{"n_layer": 10, "d_model": 128, "n_head": 2, "n_kv_head": 2, "head_dim": 64, "d_mlp": 320, "vocab_size": 8060, "activation": "swiglu", "norm": "rmsnorm", "norm_place": "pre", "norm_eps": 1e-06, "positions": "rope", "rope_base": 10000.0, "rope_fraction": 1.0, "qk_norm": true, "attn_scale": 0.125, "bias": "none", "tie_embeddings": false, "parallel_block": false, "init": "normal", "init_std_qkv": 0.0613, "init_std_o": 0.0, "init_std_up": 0.0613, "init_std_down": 0.0, "init_mimetic": 0.5, "optimizer": "muon_variant", "lr": 0.0159, "lr_mult_o": 2.0, "beta1": 0.95, "lr_head": 0.00753, "warmup_steps": 0, "schedule": "wsd", "decay_fraction": 0.943, "decay_shape": "sqrt", "final_lr_fraction": 0.0, "batch_tokens": 32768, "seq_len": 512, "doc_mask": false, "z_loss": 0.0001, "train_tokens": 173500000, "steps": 5295, "dataset": "wikipedia_en"}
Each number is 128 + 24 x the weight over its row's rms, rounded and kept within 0 to 255. Layers, rows and columns count from 0. Numbers have three digits each. The size before them is the row's rms in percent of the matrix's.

# layer 2 attention value, 128x128, rms 0.166, rows 43-85, columns 0-63
101:108114087137109128129108117164164146148135121145118150133101115152133131098144111126111142131158139097154140123133099111148129125106162130144127093129100141168098105150142151121094094146115139
105:128122127113123117150124145125157106142150161110092149173156121194041128107119106121126180112106101111160102129132142133082139099100123074167098149163123187140129125164142134131150141142126150
108:113187134152138135165174138135095151129157169113122100108137132118096135146134118123158131171163120128161169136093137162105128105127139107156098089128179135122115116098168116087146123095150156
100:076179208101080158129110113131138141118142131120092152125125122113105097119145148076127146092140125093146116137108107152145136132120130126130164118113142144120144163092156107163146129114132128
098:117118106137067140165173147128110140128109152090158149087098135105190156142142103131140138151121125114150092151136119114117149127114156141116126102160135125143122131134116153151079146121125102
112:100119111155119110156121136092119105156114126108135109160127092129139154109085134122059155122110162109151145100141171121123132164145132095139144135118105118134134146117087131111123105150148118
093:138119153090157098177158174110119167113133127122116135111131131104126115145142112125055123105137125134129162117158125112134114145131175079139130135146164101126117103096157160122150154174117116
104:103114096109127144156153126137090098094137141090121119149138122119126106084119168175123136123143166132111151161136124129096109150153123146129138122127106158123117125152142125125157105139157164
116:087148101132081177105156117106104116114124088120117145125082129124132129077146085096129115109134120119092132116139127071145138127152108132102110084113163153078114170140104073160105126118086118
107:096161114127107167110121134135141130092125073097104120091097136154127104128172170124083131156155130165096141122132160130116106135139085124122107146136137135108134139100084091158117099150094137
105:126118123121100110139110130096088135159137079173093156136148154198122123175150107135134127098128149133131168142144114104140149157144126091136177098112132110112105115144164084144153103140131125
102:117147098071140154121128143135133111084130119146104121084140134100122119100103144093085149105111128084074145122099154133135089145110113130124135080114133155129119126141096159142127112142077122
105:102145083096115134159117110114075142148149106121120117124158129108079163110156111131123110155110124137133139148114124104130133140152110156128127128163159093114108194119121112115116160139132134
100:140120092112123105098180160118114152139112119126114115108084109149130169114128132160101135142123115109136169172163122174157157112115093148143123135124099112137134182102182112083141149163129115
100:084117153124082087169125099128092132166105082153096148110117137123117128101122145186091084075119111124116112144111124156095131111129143115096135107131127138087164141166131113151133140128108127
106:161165130162146097148065081125141092156154129116121112143107133173115099104157190116140119182113104107119137127116137112088140137166091127121077121156097108128138136078144149132151161141118119
105:097114108127147133108124102138149139112129123142146137158140113111124166110106137130128152059160185118157105154109090129100129099128111133121148113080144138101169112122113117137121107103109100
108:148121109146153130164111161105150117142127132110130101114117125136108101156118113123120075105080105129187146164121125110142126103116131118102129144114152155123089155069104131106140131109103118
102:105165111096135129125125102107179157100121130147100156092094135155116128122133133136123168149115090151139134134157129091123178108077177125124108125124136159101081100139143093115103162110143123
100:098060157122116141105129143109107120138102111070084124110120125131111100087134154133117094145157109100122116119158132154132113107131151122130094097133129120167104091090126139159146167129133103
097:096155111077147117107143157142179129135153117116121130138147174150095133141110100132158105135156085142155132138106092177078097123122137107119127161088162154121076112142082110098110130123091122
090:163076134127133123131139097161146134138131133100082147157140113120148114206121118111112165116145115126103120106089157136121095131073159086115130118142145131092101159167125114136160101128160120
089:122125143149142094128112088088123142131115139173169148182138097122149110142117104132113088102135097109138150134168140141077103114152139144113142114114116148125105085129142101061081128101135087
093:126123166128109126125149101164152150138089151148133190160174132127122095120155128078137130152103126158162170132113127127170131149107191132114128113156085127090089132169142109106173156143150130
101:167135124149118103110104142105164129124127134161165113151119095175160114090086104154104119081138123120118111168143128116140125133155101177110130095114126130161127124132106137124100130160134137
097:138193146156143152147091125137087092129127130120135137172144107128105130126132121136121136182114141121095125111130118123093133153098128105135092149121147144132167115137098162157117145105089102
103:131125144108128165103085127148179109105106118105149088099157161152130158102128095097112147123089178141139123120117134140139160092112139115113125091119163117158114126171147163182119083118172147
097:123117125131112130104115116120122159160121113178154141139123084099121111102086091140159131100122160164177139143130093131134142118168111137146146150133115138115120160125154150146110156080071109
098:110145148178138126152137163125143172127158076136133142134123154111118139126148078162127107100115102084146174151112146140122123172119136077102133161162121124144094156110118056085136137141148170
094:133087044153126072133110125122128118126118156108132133141126118106143137152128130128135131130120099159098124123124150142092099141169135141133111136141095115114136124153112100153129108133159099
094:124144130130076102096128131075143155121122151195116129118137142084141118153103145143164133113121108110165158135089101136115172129134105153125144110126146141119139149167143130141152134135117121
105:137101147122139123123134174129115112117166064078147123123116177116156111093139118137124121117172118120110115157136130126124078134129134136151130104110167120064117136087132106171134097158143130
090:163140105172093161120122096116158088134119148081152110107097099104141131152144190133111134159119105130133138138140140156106149124165104130122105148139153184142127112120098151141148122152088139
089:125091140099126130151125137106156129135124088133126149146122076152125096143107135157173135080136109119098151142105102131146126157110142140098141122101143090143141091158113122169081131135125139
092:155141165110126144081130114128134109131147162137135125143120125140099141167087078105153168123091120104128107142167118117153147117120131113130091115136137081141135159149128152139121129082125143
096:126146136098147142117157141157110134092162105135096179122141101130158114082100132092168129102122123135151113095110099119127085151161156138111108167118114133151125112109163084161150151127151147
098:107094118115189126157123108133112078122135155117156110126131133099139111162148155147122100108111157131114109148119100107093109077114136129172138149120142064112126123179124147165127135167152116
088:147178154109153110080142122125132079137103116163144120145084137199109137139133114139115121161132139138127103136098140162139100114116139118094141097128121129153161169111188148108105107136122150
100:127132114121114151128170148185114169136174087145126119120097161169132127118111123125122149094139140126108103139153100114121117107193137086120134093129167155140110141129152117171126142084122116
092:155112086160117146109100153143157128112140121163161128084122123138135121079134086111100106138112115150127150050126110121115113128107092119074097120145099129139150080126121129135118137164115131
091:132130092164116111152138129131167130133115122096118143133096109075109107130157114120112115124137132128165108148137131150131139113129194101115071120127116113155106091117163108128162088174157132
096:152141105123159118111128167148164128095133110127130161113099120140156142161109149135172151152110199136145129082122132129125116091131126106133157137128146112144093087132102128100174145115104136
089:140108098135103144137144161110124139120164129102116147161090124169135134144124131129155094155094110106117105101160143116165146141078126142139133091165118165112130096153133100077122144135145115
# layer 2 attention output (transposed), 128x128, rms 0.281, rows 43-85, columns 0-63
105:149141164114140130079117113081101093105089101119158095116150120119132124134171136090151144114147110162141138099101102102089106141121099135112094155143151072123144101156154130109162140144117101
113:121124148130134141112136117183116106119102127175093105121132125137160105152148113141137119179152116124119093149099120108129162136116173179103170146155109079090154155092119126123114084131119134
099:152097120091119079102166147148123076120143093125166155140127132138164122136131161104171146124108113117141143115155071113146131112150120173131152182112094116142125147156134151166150125132095109
103:107110097093190096139160129170107101112117144124125118130110102107159148158121138113133150141109119103154131146094116123063151117088172141103135132127104121155126109125097146115113094133157144
095:136105137135135131111086118154170107132139140166128142140115119168102127112077141132113133101130124113097187099101136097123133108173129084153127141095162118123168113130158100155149097128111141
103:165103103075111132108162105131156145136121154135110123145196124136127085163146144156175074143143109157110127150094105084098111117145141129131127093128128178166121094144176135117139148127142115
090:139120091122114172091091111134138124146158106119124095138100132156142108166117104118178137135125098156097111124120139136146115114166099127142122117170104125143149122112096104127128109102121167
109:164159167182143124176118095147125147138103112176160146103120103144114155125119128134145152163106087113113141108106119093136142127123157115063152081120112148136110135159153146107142163130124092
111:153124179132126096118154164106152169113141127114164099070133120154137146135105136112128152112107132118145102155133149154103115124115149131127153168124092101116109079166115174128112122132163146
101:117135099139104128164125153111141106135157192170189137153150150120145117133095118157140142172096109146161091099121120116108128162111155128148115103136118134130120122135116190122090100145130159
101:138156136112136113118161152092141169113112117099114111130078108078149117119132165108117095137124113126145127110118104135105108106122141130148076147150090117122150132146147178110093143142114147
103:117139132124162122138165110092158110151127138101182098122144158126138151137138107125187100172125133150162089129136148110096151120110123162132090165128123132148104118113114127113106128141158097
102:148121147136116148113123140097157113133141124127150152104095121158141102111127132127140137182125123135134132118104098143128119112123163105139148131079084142109106106130125122160100148133156099
101:119135116112178150148113109121173094087143132136133126152148100123105099106128113106166125159135128156139151077128160081133126133157178130132135096140152141120101125154078125170123123140085138
107:149127139121143153128155167129096128097127174100137131184134096136159121139113117049111204139099127133120158113130132127129123173132100118124114142137106149154113090106102148095151121151129134
102:117126111113094120115132130111126138083134130120147158116160137140124177180133089108094104133113121145172115160148111150121113107086158159114122088073175133125132137156198163148084115107097129
109:111130155103128062146165113120090155143140149119092142080123121096148147140174150145115122161092130103123140140134161115131172144130123125086136118106100103119085125124141093123129176110145149
110:121100115117092147095120119158137129147150121106126135140139161141149121132098149122111152164152138152098104117149099156094152106144131117156124076154137118134140135169134110168126109134167090
101:116174141111128123156105139134131112165112133098125123132139104109092128117109136123136102148142145082132064164102130146115105134129119149115112114109161096115142138133114175188136096132133165
099:148160082109148127138130100116148133115152117105149113120135062140127178127092075102175123101116141103115162115113127129122131128168099145132144147109084140122122093126155096110151093130105139
098:125108104148137111152102114116106118143122109147144104129132086147163123104118121136121140143111151121130109126172141121165130133102100121140169094186109105141111162121122150106140100108124069
088:114161157126136122142109135095138162052096108103163071115159122086099123099122122138125104134117134103156128163194119113143151128130132171145104098120148112141112157132144120135090140129156143
087:097157136116076145160115108166083128076155119127139101122067124144162117124140164155120116073106147138085132102145128146157127161154127131156118148115148124094119114118182134125090083136173089
087:105131163119172119148131084124111152110120124111068095116117125100106128100182129143141115107139112155123137107123096096129133090123169172137148143101160111113154106126119121177151130134101112
094:088145130081119119116111121168098103117124155127165145123131141132151120119093143095171158106100116135158162094097121166118076137121126136151140131142139124088114113111129141121136120122116153
099:177091146121098116120138103153139142121099138114117125130120134105153136107128169077128124142120186151107107148117130093100140122097123097130109152103114106136132144168147148129052136155180155
103:124105096116154108139124143074118098106163146124155135146155173110125122138148137143143119117135106134141187144152113123123098127171105129121087110092155101156125167096081113157181120136109116
097:082164110086154129160119116210143135117143125126147162100121124124138136147091156161102095146136150156115129114105183122092128161126105120189136130180157131141151135126111117098124090138124091
102:181102112121126148124108100182124148153093096081120136130136087149064158141160116103123145115137133124098127154112136115061122130159137118090119115115126121123125135150154125144118116101136116
097:100152115132104146150118124073153111174105105115129150093124160107159146144085161113068136107142156117110100134156173147136101079149197097095129169108141170091133147118135136126144143119115114
101:123141168150145094117113153144130099115122049127118128125095137169151150095166064119113075185133122105167143090125131122116087130116152094119120135154131114136146109087158131131118126132099108
105:121134073133152139123117132109120080137104168173119124111129111133112125140142128107108099168109116100146130162147125149120151089165113119137162132123111179133136154105150128097164102147149139
087:155184149122104097088132159113113155139083109152138161103135145149056136148116152112129159103117091149150135136123109131134116084103115134133132157092109100102118112143160158125125140116143136
098:159106111140090140121122151127090170135108170138126152112148132119099140125152125143133117100141160128137149098136099127120161134126098149130139097132126123144159160115147111121147112091137162
092:148120112154101093168119124129082128101166155115101145129165162107141092114098114122140110132184158167079118116115133129160148105092133123108132112110110099151121147089126128153132148106156153
106:095102110115125172083131089134149116160087158106120165123096129115144168117132115135134054119112150132132112119135172114085157119109105120106161122107106091130118110094089150140092140090072118
094:136125097092120144130128072120157159114176153176097147142157167094104103111164097127120123130104150158132137174151103122152145128194145134124141127125140133105125142134154091115138149149093160
086:140107120128091135114128169125111149113141156134136097117123121138172108090132141101147138131137132119149121148142114172113124124128100143139088154110119116144113088078083136149143140101186153
100:077114126107158090113134071128107112136111146153125122135158133112134143120111133110113073183084170140145154155141179169111145146140105105102107116132141109137141145120121124104128123100126116
091:160105129107115129115171110174127115102130139116128139112138107120161141136153139101113151122148096099135102147137141176138104116146195123136092150120104120148121112072105114149165143121133128
092:126140150148134147124126129085185095144109119162154114113153114152086128143142109159120109125158097119119130123134095107134099149185120166072123136121140130113124159094093103166147132125139185
094:107132112121128127136074159127116103154140144127130142099130131138067088140148115110134094116076130114151117080091119111127128095143144132136093133126106097139110109108136159169111098127100121
097:124137104117140132140167118098121149105156135141120132139105124137155135165141105110214113120106113096120074159113173085141140110116141147132097138097106091109135143132096176138127093144132097
# layer 2 attention query, 128x128, rms 0.208, rows 64-127, columns 0-63
083:151139123086101157124127169122148145084122112160154098116166097137159120122159133142096159152145135147125085140122131134163165162098106088143121137130135091127140128126137143086096119106173158
075:145150084150156137092145127148115115174109091082130137136145117143083154130123094125151108102142146091144145108126115126075100081166127151112119111102128148131146094125132096138150129131117100
067:110125142102080147142131149118140146106138121150152124098156085160135084105132110161096121144127136207109114117105134145114134137102115093179138126111133135106163120065107145104085131079139141
076:114143127162141160163120137195145117141093127079166130131093114110136109140119139121105151117086088135113094109094126128085126118143149188150147102119123153119147134147108169111145084101102107
078:101090163123086103143136116113144128135130120087080100111146139125137131133146168099142098113160143121160125111185153122110115128133110149149138129145161081113130142097123101143137132136112171
083:101189124111152102115168190105163133137103109114110075142120131129140149119131151104136149100129077123134101129085142145123123119129130169112132108083143123145131112142115118134068115144114152
085:137150127199139162112123118149096143177100132117128156128099150103149156119141057126117104123111164155089132144127120111191128138162161128140135102125106165150123108187124115101135127118127128
066:116110140137121072128151114131106152129089117143135119098138115124125133149110110151107151136129117074179191093160137131102149161161106115121127100126136084083105128106126101134110119114119129
096:109166174106105113118122104076145164135143109128113140098112174143114148128138107096128152163170113121137110070098115143153100187139168097125086161154106113133175115091153151150113165121157093
099:154125125171149129120151064137100152140095174149137114121118178115121107135134143124106142141119123170128144146118102100080139096117100135145163105103105147147096158199122180138099124164130130
100:096134135119107083168113161105154159119121141130106148146132155071152127120118133145189117146118131093169111128084126131136107113158160143138091104140121097129134070082113114145108103127104109
084:136132111129120118138135128104151129178145101123143070102097122175140133146128128153194134103163094097111115138126114116127092128162143095166132142105101152121137155104120146150107101175135104
097:096128143128157093108151120089117112108110114129109137121121136142124186096124153121122140113111084126094118146112137116101142140106120114128164130105162143128131165192108117081098141128110142
097:132090120141136108128138132186091123159126128132106111096124101124116117147173144113138094142138146137137137116131096109101121136139104141173122112140133069119152131141106125122145082109097141
101:134127175082104131169154148111125128132128101103153127135114096151145110157166134113121145128129120139110103116142107156118083133140130114144094086109086137178141122132120115149143150126139155
104:132130105104121119165121139098121124177126138117165124095106107114132119128141151142114094128089149116116094148117175103126170093140113113138114114136088106180121138142139134092164111155076131
100:100122113105100113121141172133195170134156124104151141139142111136137130152151127163083129099140122132133117163115140163176114135102143128128151128113141119086126115122088135106142123175166117
097:151161117154091123133128130124156129175126077117082134114146161143172132134095152181151119119108162114111112098134152165125131151110110095129138142112144122134142143138134099142100113114101099
102:127107108133148123107149142107113085128117107148111127135141111145032111125104142177141145195145138128134144111131138100115141120105091135156124087102134104125147093091160101150105144117148143
101:151205165145156127117121128158122143135119121139166122136163109129058100109135129148143143131139074153157125115126124124152148188124122094108134156137136103139152140138106163103150100103172133
107:116134109093178096123179130118123150153192132126125145164134167092122151137088139115176080131147116176083123133151137157137094124119127095142081120146153122131143123099122145119122077157154079
117:131151172108089136164155145073145133118151121117132187118113132118162169105160096115134163115091131117144142138133114092104129137106148116097134145112138129114133154125141120112147141135099143
132:090115153108091140136124106115159157148087129153127093074098125153089121095087084111127158142159128124167130134149188107153100140154122142146124088119118109111156116097158152117069143128134116
113:103096106166137128147159117123125124121109095121089106113055128121173123154139108110113100115084137106109081127140127111150124087123136114152107185164131107144163108147139155186116113113157150
096:171113126141191099126131146117122089150136080093173165113100113104110109140101145114143100132105175140175107133146094134119115124103145112122122095175121077138145147119142132143146118139123149
110:170107115127107161119155112124113109159172144091172106158114120106086112103107156130130148135165107118122098155118110134135142055140127106129151111135134108119125144162154108108168151108116162
100:130144134119146135131164158114160136158186142132165120159117124127184157118125119109127137126182104103146142091110146120090066153083175168121115112157124083133100121155085101131143117129123156
096:135191120125108142098150148106106137153111153178143168170110137114126140107136108110091100108108169148130146112126147153145188173138123123123154117121106119105138118085137159065131126108084170
098:129117139135148104104150115102095081138138138112135085137096152163060171132110095122132089129116142147080139134129101082116128078140130154126152190123117151115094148099110114130122123141150118
103:147129134134117124098140118112137095146117064161129138090065104092141171138114170112102112113145105131126122102105147060136130132130167164103141139071136139067088121138123157124168117148118121
106:134091091135141136150115138151115140136106120111112147121142095105124100118122133129125100131102137138139141107150139134121109144134156096156083124194142150116124117091116110111148132133127172
107:116129140122166111155122119125092115131150124119126116093110131106134070145125109121184111066116141117137130147117083150134127106116131132123104150139117080144161162132119129096118109098127109
073:163169123126145128144148135113156167157106128101138107125123107142151111123131124119167086109125151093164152087132096115087087132137137154074137113147126137108127131088137101153147115184102138
091:146111120151171094156113085103147121122102107109177124138131146129103148182111097132124161097116107145115123172089132095063130111139121138118132115136110140168093171160144178098106138102120057
071:149139068103110132098124171173113144141136131146128102126106116122126156101162117123175151137150128128163126134137145167148142138144140141168121118146087114135168142149082093169134136137121129
073:124132124134111119141139102113148104093166086146131162104127162104114091145148156108143131115138134137103121130173082128152152172109123091122129168133129107125080193164143125175138136144141145
083:102133155153100130129161099077108137122122096153128103144141136160109126125130112101143135150121160138109142141161116117127163117117108146136096123172105134134116117172176138150109102094094184
083:102118144155126117128100133145113117129119133146135163104112117153119107069112133140135160133147124144071096137112137110116150120097122148169136137131123126165144118109149108110172163061131168
080:119118096199095134093141138132128118123111141127122128134124182108112162162110132099114146111171091141140130103110135115120082107120101090142134112158090152157124094164114148194135107083153150
072:108110096119132125141090148135131119114131113149095115118104173147104101076116181130067138111138137109117161142118176101128123102108082146063126119102171156127075134138126142097117095134123153
085:120131127132141119107141137164108130127097092141125107161096148145124153135146157138122146163117156089200137110103161144123118144085119111127117133103138134116107135164148102099128094130117139
069:124118159113148139102128149103139145141123129092133140159105143147176150136070119154085139101113086143123111120134157169141113131106169087119168118133118171149103131119127140110116181158143124
095:133160143109071141129148118141109108117100126138134106131099153127144088151130126108061097093129147135115120075109138104090109106112163100089125120121143128114112141164138150135096133119108122
068:113126158113136115080130103134109113106148110118125183145094118169125107148159131119106131190131127109171142125111109131150162151108151099131142130143110100062155100147113116135133113151121110
079:097104104169166137096104114132143128162133117099088113117119138127149151103157211079090108142155159149126135110149113148125160160135092148109131151165139149117115110160119143142147116109146103
092:131123131167095157082124120173128099133136130104128148116148135146171113134144179102143184086137099163120106182110172151123123101135128110116150167113159137184117105121142128123144143133136166
102:103132114123119099140117079090137128093182080131083151099151120142084094092137132101144147122134119133128117153126130163124118154097130129171091101142088125120165133115109127152148124140117145
106:120114118141090104131143124098143143101174171116147112123120126142181117147103116127133152120148108124147115158138174129143081130116109132132158126090120137167098148145108132111071196165107156
120:140167159139132116109128099145049112151150107150124060085135141099087104117167137131140136100147145111140144110145093101110130154108129136144109121137120086132163155150168147168138109101100130
118:125116142129158150120131114111125143115113142124154125107118131155123143139156093135172171135164083156134117166118112122112120127125140126092136107070146119172100130117124138092106131097105119
107:139124084129122124128134154113158157090177104134152118132098127115127117113069173117141126142123094143092105163092124196148131155103136144117131131133119156141155114117085144121117102127131081
111:132134119128132110153120109146132130169130131150130113159121126093123146130117142148138083131138151119160123144112083168135140141116116163163110132161104109136107156107109127158126118151155068
096:148106141129122091124166138132138112108136147110172140139151121135121130114157112109142109122115112123164137149142122116096084145124113116064159126173129107113135156156104108127130158147105118
103:099154131102145094125095137119104114118133162161117116089132147116077150117113119163137105111176117128135136096150097146129144104145102125136128147098151120156133143136144148121133143142139130
104:176124111120098120090170112129080164127178147122109133142139136153140118146111145143106089073172097175113106169130099092129131111115134080115132187133139120094099166121104124145144122159087151
126:143130108146160143141137108125129143084148129126105119159107148145150149124141126144175196113133107150132116193089139135139106086121110111123168119135171110167142096142140122120130165120153170
101:138122123109083123105124107136114132121150141121110093135115142122077157142139155124162138110161165101116129108129143136132091114117114123164167117129106095105160135137175148137132131140114176
097:130092108104127119096120117090102131147100127178132106100125132169151115150115144131120107142138104095163173101123142152141087162118135131130103143143112146144144094107149141117152119105134116
129:081119067146136122114112159073139109149107123117143131158116124090097183099128141120140101162150139132148140083128124128143129127119112143157133135141130132120073124139113102119122119169159125
098:083113155102123125158109151146145200126104178104127155145099118166112117141113150130085131140120131119145107117098141129136077174114114113122138127127110156102164141139130139145124124133109094
108:096145115118154133120074147087143142141091141136103128129151125120116136156113164096155128108132141096121147075100131101162106137112146123141139146143119131138132113139181127088130133122116103
112:152103129129146117102124126110122135129142093103124121093065099126104113115125100150093073135151100135102139120149140143122113128110110150122178179091112142106110114101097086125119161156128104
105:129116111158093187143131091137105122109161133090099126116147116117144109104156102121136133097093164109107117128116092118152105116138118094124113138144120069142143154134113119094124128093135143
113:132155110174154120097151118104125124125127110101149075108132098146142170153116085133175129147145118115126090169114136091168139165110122126074102140159131098112102155126144133156093107133117120
# layer 2 attention key, 128x128, rms 0.193, rows 64-127, columns 0-63
094:102157142087154139107150131150125092110130114165133116142133147116161135180134134139125107189095083112083106150134157156141125114149106129143127121141127149085104162167134146151121109143147094
090:140143158127076103126119117120097136158158127138204123094115122139083127126171124090110114102128146135124135143158125113126096173124161154106126137177115135161148122062133108130116097121129166
098:142122086115177100144104109109134085104110099116101136143133169113166117145112178116135121142138119087106102123097139137151116129147117147143136106147145173122144145134110165115138141116148119
086:171161124102167094128134137128153117129166114140101139093111124159184130136125145144174147133131114123142116131146135123141100101136154111078163123146175131140108169113103126135132141108134130
087:104174082143103147106124103088132099105135145069150137143073089115177155101135113144107138147111116129142141143102112139140141104109102101123141127113118107115157120124092078114128174069114128
084:156148121141100141126142129128107134115119116147171155099172094134147134125089129154088099115119138094081116121096171134118108114145137163131167158150115148161129106085115125109143148136190119
081:124122131104066118094106128107121150160143078129120133123146152146105127171129134132172136097129129159107150154123119145161156102124174111143141167132144090112131101124109122098133122143147090
095:137127133096135160162142104186121141102140143127131118127079127138120100147140092138135143125134111162115142134124074095095141137124128121109116177115157108147142104100139143113111095166116120
085:153153158101113123162129112126118118096163146113122115122105121121166130123157100143130130143181127111092119135156162142164111114139089120132123115175112137125099121151100122106120137121105174
085:105148140133126128161125138131182124121150131124145203110108131167119152121112088124118092153145116160144144074122121084139109108127119097112098114119151096103146103098106151114123125135112084
084:108132142167130157116142117115147117093150156147110164108131126116123140151107101119086111124136113130067127091143108154078099105107117111093133185134146162131164121120143103140134153153143098
085:136118089132085097175106145130098102135125155127124115121166153120140150091151131102160129090128114136123107122087156123126133068111086137098154103119126137125131146133112092134155173092086146
100:137112106099135129135163173157117111134086097145151086146109130126165131156121141142114105105089134111118106081120116130108144120146117115175136101129135136124119134092094130134127084130120054
096:139110122131114117124130097120119096105095132127159146119150142143127136091130079147163138149139138147183169122134120123107136114078142171079138137153139111129140121174149127098119164082150178
086:147162134131156138151138134137098128107111136124132112123122102091154144157103147180132114139095153133116104094141150132137115164156100147128102134167096167157131144122103125112129101160141119
096:089150116105154155127100143122119133055075147125158141140173125156129173141137148123124131094137127134068127170125135101140142088141114116130123090149155118095166155131138113148117133114160128
096:118090114132158100132113117134115146118140137139116135126104114127115149144118123095143118133096094114101119149106132134145145102159150092124162112115115104103119134121083078137133103160093116
099:126132127120168145087161129130106143167105107166128110129158111150152132091100126095113123185117118125119078125093144097120140141119150124136146120123120140125161120129120155102123099173145098
104:170132139149152184105138127152146140094144133117152114133132146131143113125122141119112119119095106066094145118116184141131127125127115121110137109086141125134148164090156117099154162154163118
109:102155134142097156148136125127129142102162103117126094119160154125143137087137147156116120121141098079122112131098142160131083131113149145163135154142125131124143155156151069167139152104145142
096:145172162116116110170140167133099162143156166099163160127131106112092114132091083098120130122151136173129144151122124111075121151123078094111127113128135120181071117098148150112147126147121112
115:102114149079166103140116131137177155111142116135117153126139102124144139146175136152138142148093136128107097147126161180147140146112128108114149166143147136163152118179105111123134139116109125
105:138116153134144094107142095141132099073122163157135146148137146122193123141153103121178150130124157128106148150118151127168131147103119165112135103116167097131138141138130113116171161118158161
108:093100133116137118144104113150110105139120164126109078155122129116126169103164123152105150149167137129127107105124161126114105155133109120155049121137114160157086157135119103123185122121120104
106:140128139150172120139140096145141092142144147145139131129131101087152138147155122110142128098124146105096141151121138119133114108135120095140192180110119099109152128151154117092158143109124142
109:107126154142116116131190115134117133124098146149106150151126112137083143137138107115162134122134145115112102108147125132163144151113122151151107109088136121053115097124160127116099171101143146
111:117128131144119159096112119132116134110101121116120122115100111152134112080111147144132147159097127157113128188154106139165132141162113146130166122078103140118155163171149109102151162144115142
108:139151117136102121103122186121138179173112115125146115149133122122132158114090160144125103122137135115111110113118098156103170161168174134150151092102107129145118090092083155156125086177152135
108:130155132138084139124104118094156120117125135097120114084142139102155149092113132130099113125132122102175127134132090135079124105148058087095130154114169104104132092152123152120115132140090110
114:137197164141105161124124084120112126153116174156115112115143113134120174094127119110082132175141152166141153072115134127117124112116140119162118145109148109144132108138185082127128146136120098
101:135115179127112164124124094097156159147104131104156095135151162102111150106173087107107132094128108125128120147142124148163101161087165150134129156077085111163148146170167152172080112161135126
096:135144098136155144134120140118080120142163128101126120117123101109137179106134139142094118122132134120149121116103146112086142131143125135080153127154110146139118085140107179140130159092127120
103:116093163138099156147129112106095155104096109150107102114127155097116128140113152124114124121131142163077123169147147155169137158103159153168136118133111107140193140054110117145097130100131109
083:148148142158112098118132119136109118163151156140107146123071081118126109135151126062148125113148197099132128129105123105087140127150126113134122118140157142139092090148151097133115115116147171
078:151125120115158143137136137122133105085160122163107096078137154144137117137124053110132102101094114134114119095150161119172108110102091086128142101116132127149110120126147142107120132126114105
101:147138129135171162132139118189131109127155153152164108124116128170143113153112097152128122140134127156128166100122138145131139133138169110105101102144106098120111135151102178117107116147081134
091:166141128167138113122175142167089138122143187089183135140097123132095138123166116144116155106138096146169106123123097119071122108146101098118155111119137136112177142122142167132128126113119132
068:133165111131167134124163102122116128095094171100074088121142135125144129139139121131138160107169113135129134142137100068134118114165122154149157109158143143162083125126123116118130148115134117
092:106144154172122095123149139152143111113170133142133170108103132153160119136143093134101143165158131084122146084139126089101144099159139155146124155166132139104074173096124133096181174156110133
089:157112169205125142133101122160116134119100111161095134117082108107125085144097142137095111144136138116134099140131122087101142131155120095136149126143112116109091150116140112117139147105127086
085:149150144131105116128169109077108104160153131140098168125145113112095123141148111139138104114102124143131133086135129088127118124118184167137093107164134124177131126156113124166135118108145159
084:078135096144144115137080140149158121163125097124152132131139156082134135135099188096137090115089090086116112119098138099133121143128158176142116097098140184120084163121089142112139122130135078
075:116117134135106129111116108117121106185130097082110148123106118133102148114126102135166171129168147121147122202135128114110140162149119117100142141062192140143123135138117134110133100120107144
088:146121140128101143134147086173076105130113156151084100125143127144107127113143088130132125142160133137123126103122105116056142115103138136140116152119122127115132100141103090143133131135118135
097:106135162156135129115130119144123148110148144143110113142118117115155121080135140180102122094100113142139111107127141171148110102146172132137138096096112134124108147163118145142130140129104145
107:155163106145146150160136140138125125137145115164144115117128145157119126109063108130111107137129149138119149067120158111128126110168100104141094100126162146121096125115124136173125091097104115
103:167120149173115130096087122130111115140100147162118124112154142126151132161118149130111133175129101137117119134145132113140115100170105134137141144117124121131146119098124157125155157087186112
100:142148143145133123161146131146126154140173192151138113145118170112128146131088087134085092094143113139121093145124120092138178127128109142136156108108129179147091177094133128111148102149128068
091:149129149154141134099082122141097107163115099165109105102117099112067103163158127149121158145150155111121147148116067078107151150119120090112122133147110104157132154141160100111146113087125178
101:157136109101165175096122142146143162134134111100129103156136140124087130138141136144138064101094144141115139119148117128166146137129132102142104129147115151124127129121117128137094109157096113
104:126161138134093131112156137120122166116144118123139112146176124155141110152089117128084106105137133129120118126141125139134124105149123120128128148115170133125103195106132169073106109152114054
097:126165096131120118110119129119112156114143117120138121115165103112176135114136144088126088066137145111114107107154131116131140107163092092112108105174114132153139146135131152117190110136125100
088:101118123152176146107138100133138068138125131191095156133149124087129141094163119140189166131126122123138141159139115129105156170116135168146171124146128099104117129141155101110140124124089176
106:137116128120153138148148139137112145163124122133135140160094173177164131138158136123176152151142106125129108155128145102186112122121165114072136145106101055111116093142131114137161176139114146
112:126113158100124141122105106142113173140105123122121128104114145155131174102118146106124161110144130156157115125116141105102119120099109066143149110161142121137093161096137118131110093103124129
103:126143148111126147133159130081150143116134126171112111112137133123105087120133110086088107131130099112102132121152119154109156096115095132116164088094099135097138141145120145106168094101092170
108:087158139154156126141135144165125123152125155141131139139134109150131139088118172124100121114126175090099133110125110149129131091135114130167117136134149133103123127115124158159102085131132112
113:095147144112124140121107133120156131099122130135141120141157147094095155135162150105118093105154079085144162129175142129134078119077129108118182150133096160107123119145172129104104089140129120
096:152168089138069086111124128132173126090113109133137151169126151146133108117105100129139120113109120127123147141174163157098146141151130160130116137102136140134090122082125156149138104134100129
106:093112115147141141193143107139104125124147128075141111162171130131109129142153147138144140127105113138114125110120118150076164123132069141163123106122125139177131080148127102083131118159123135
102:140101142140160161132143125137152150084104102117154122162123138180139107136121084135120137174148139145138133205133109156141116135115098172116142142144153159079135119106101127098066114142122143
104:125138120104112120102155108081156149128112102090159120144187145123150100098122111153113143123122106110112120110155128139158149143162079123168107084120125135137127134151123163100097111122161185
097:127119087142172122167138133138130128166155134156140160143161112100148095133201144152153155128094112123129128122120145130134137146146172150095128090125131173125110121111098124144113138102148147
097:142085090139145101132130099101153172124115146108114111141127123121117123100125100113086145096087084089098116167140181084112143142104143111128168108116143124120131145120136114081118155161087120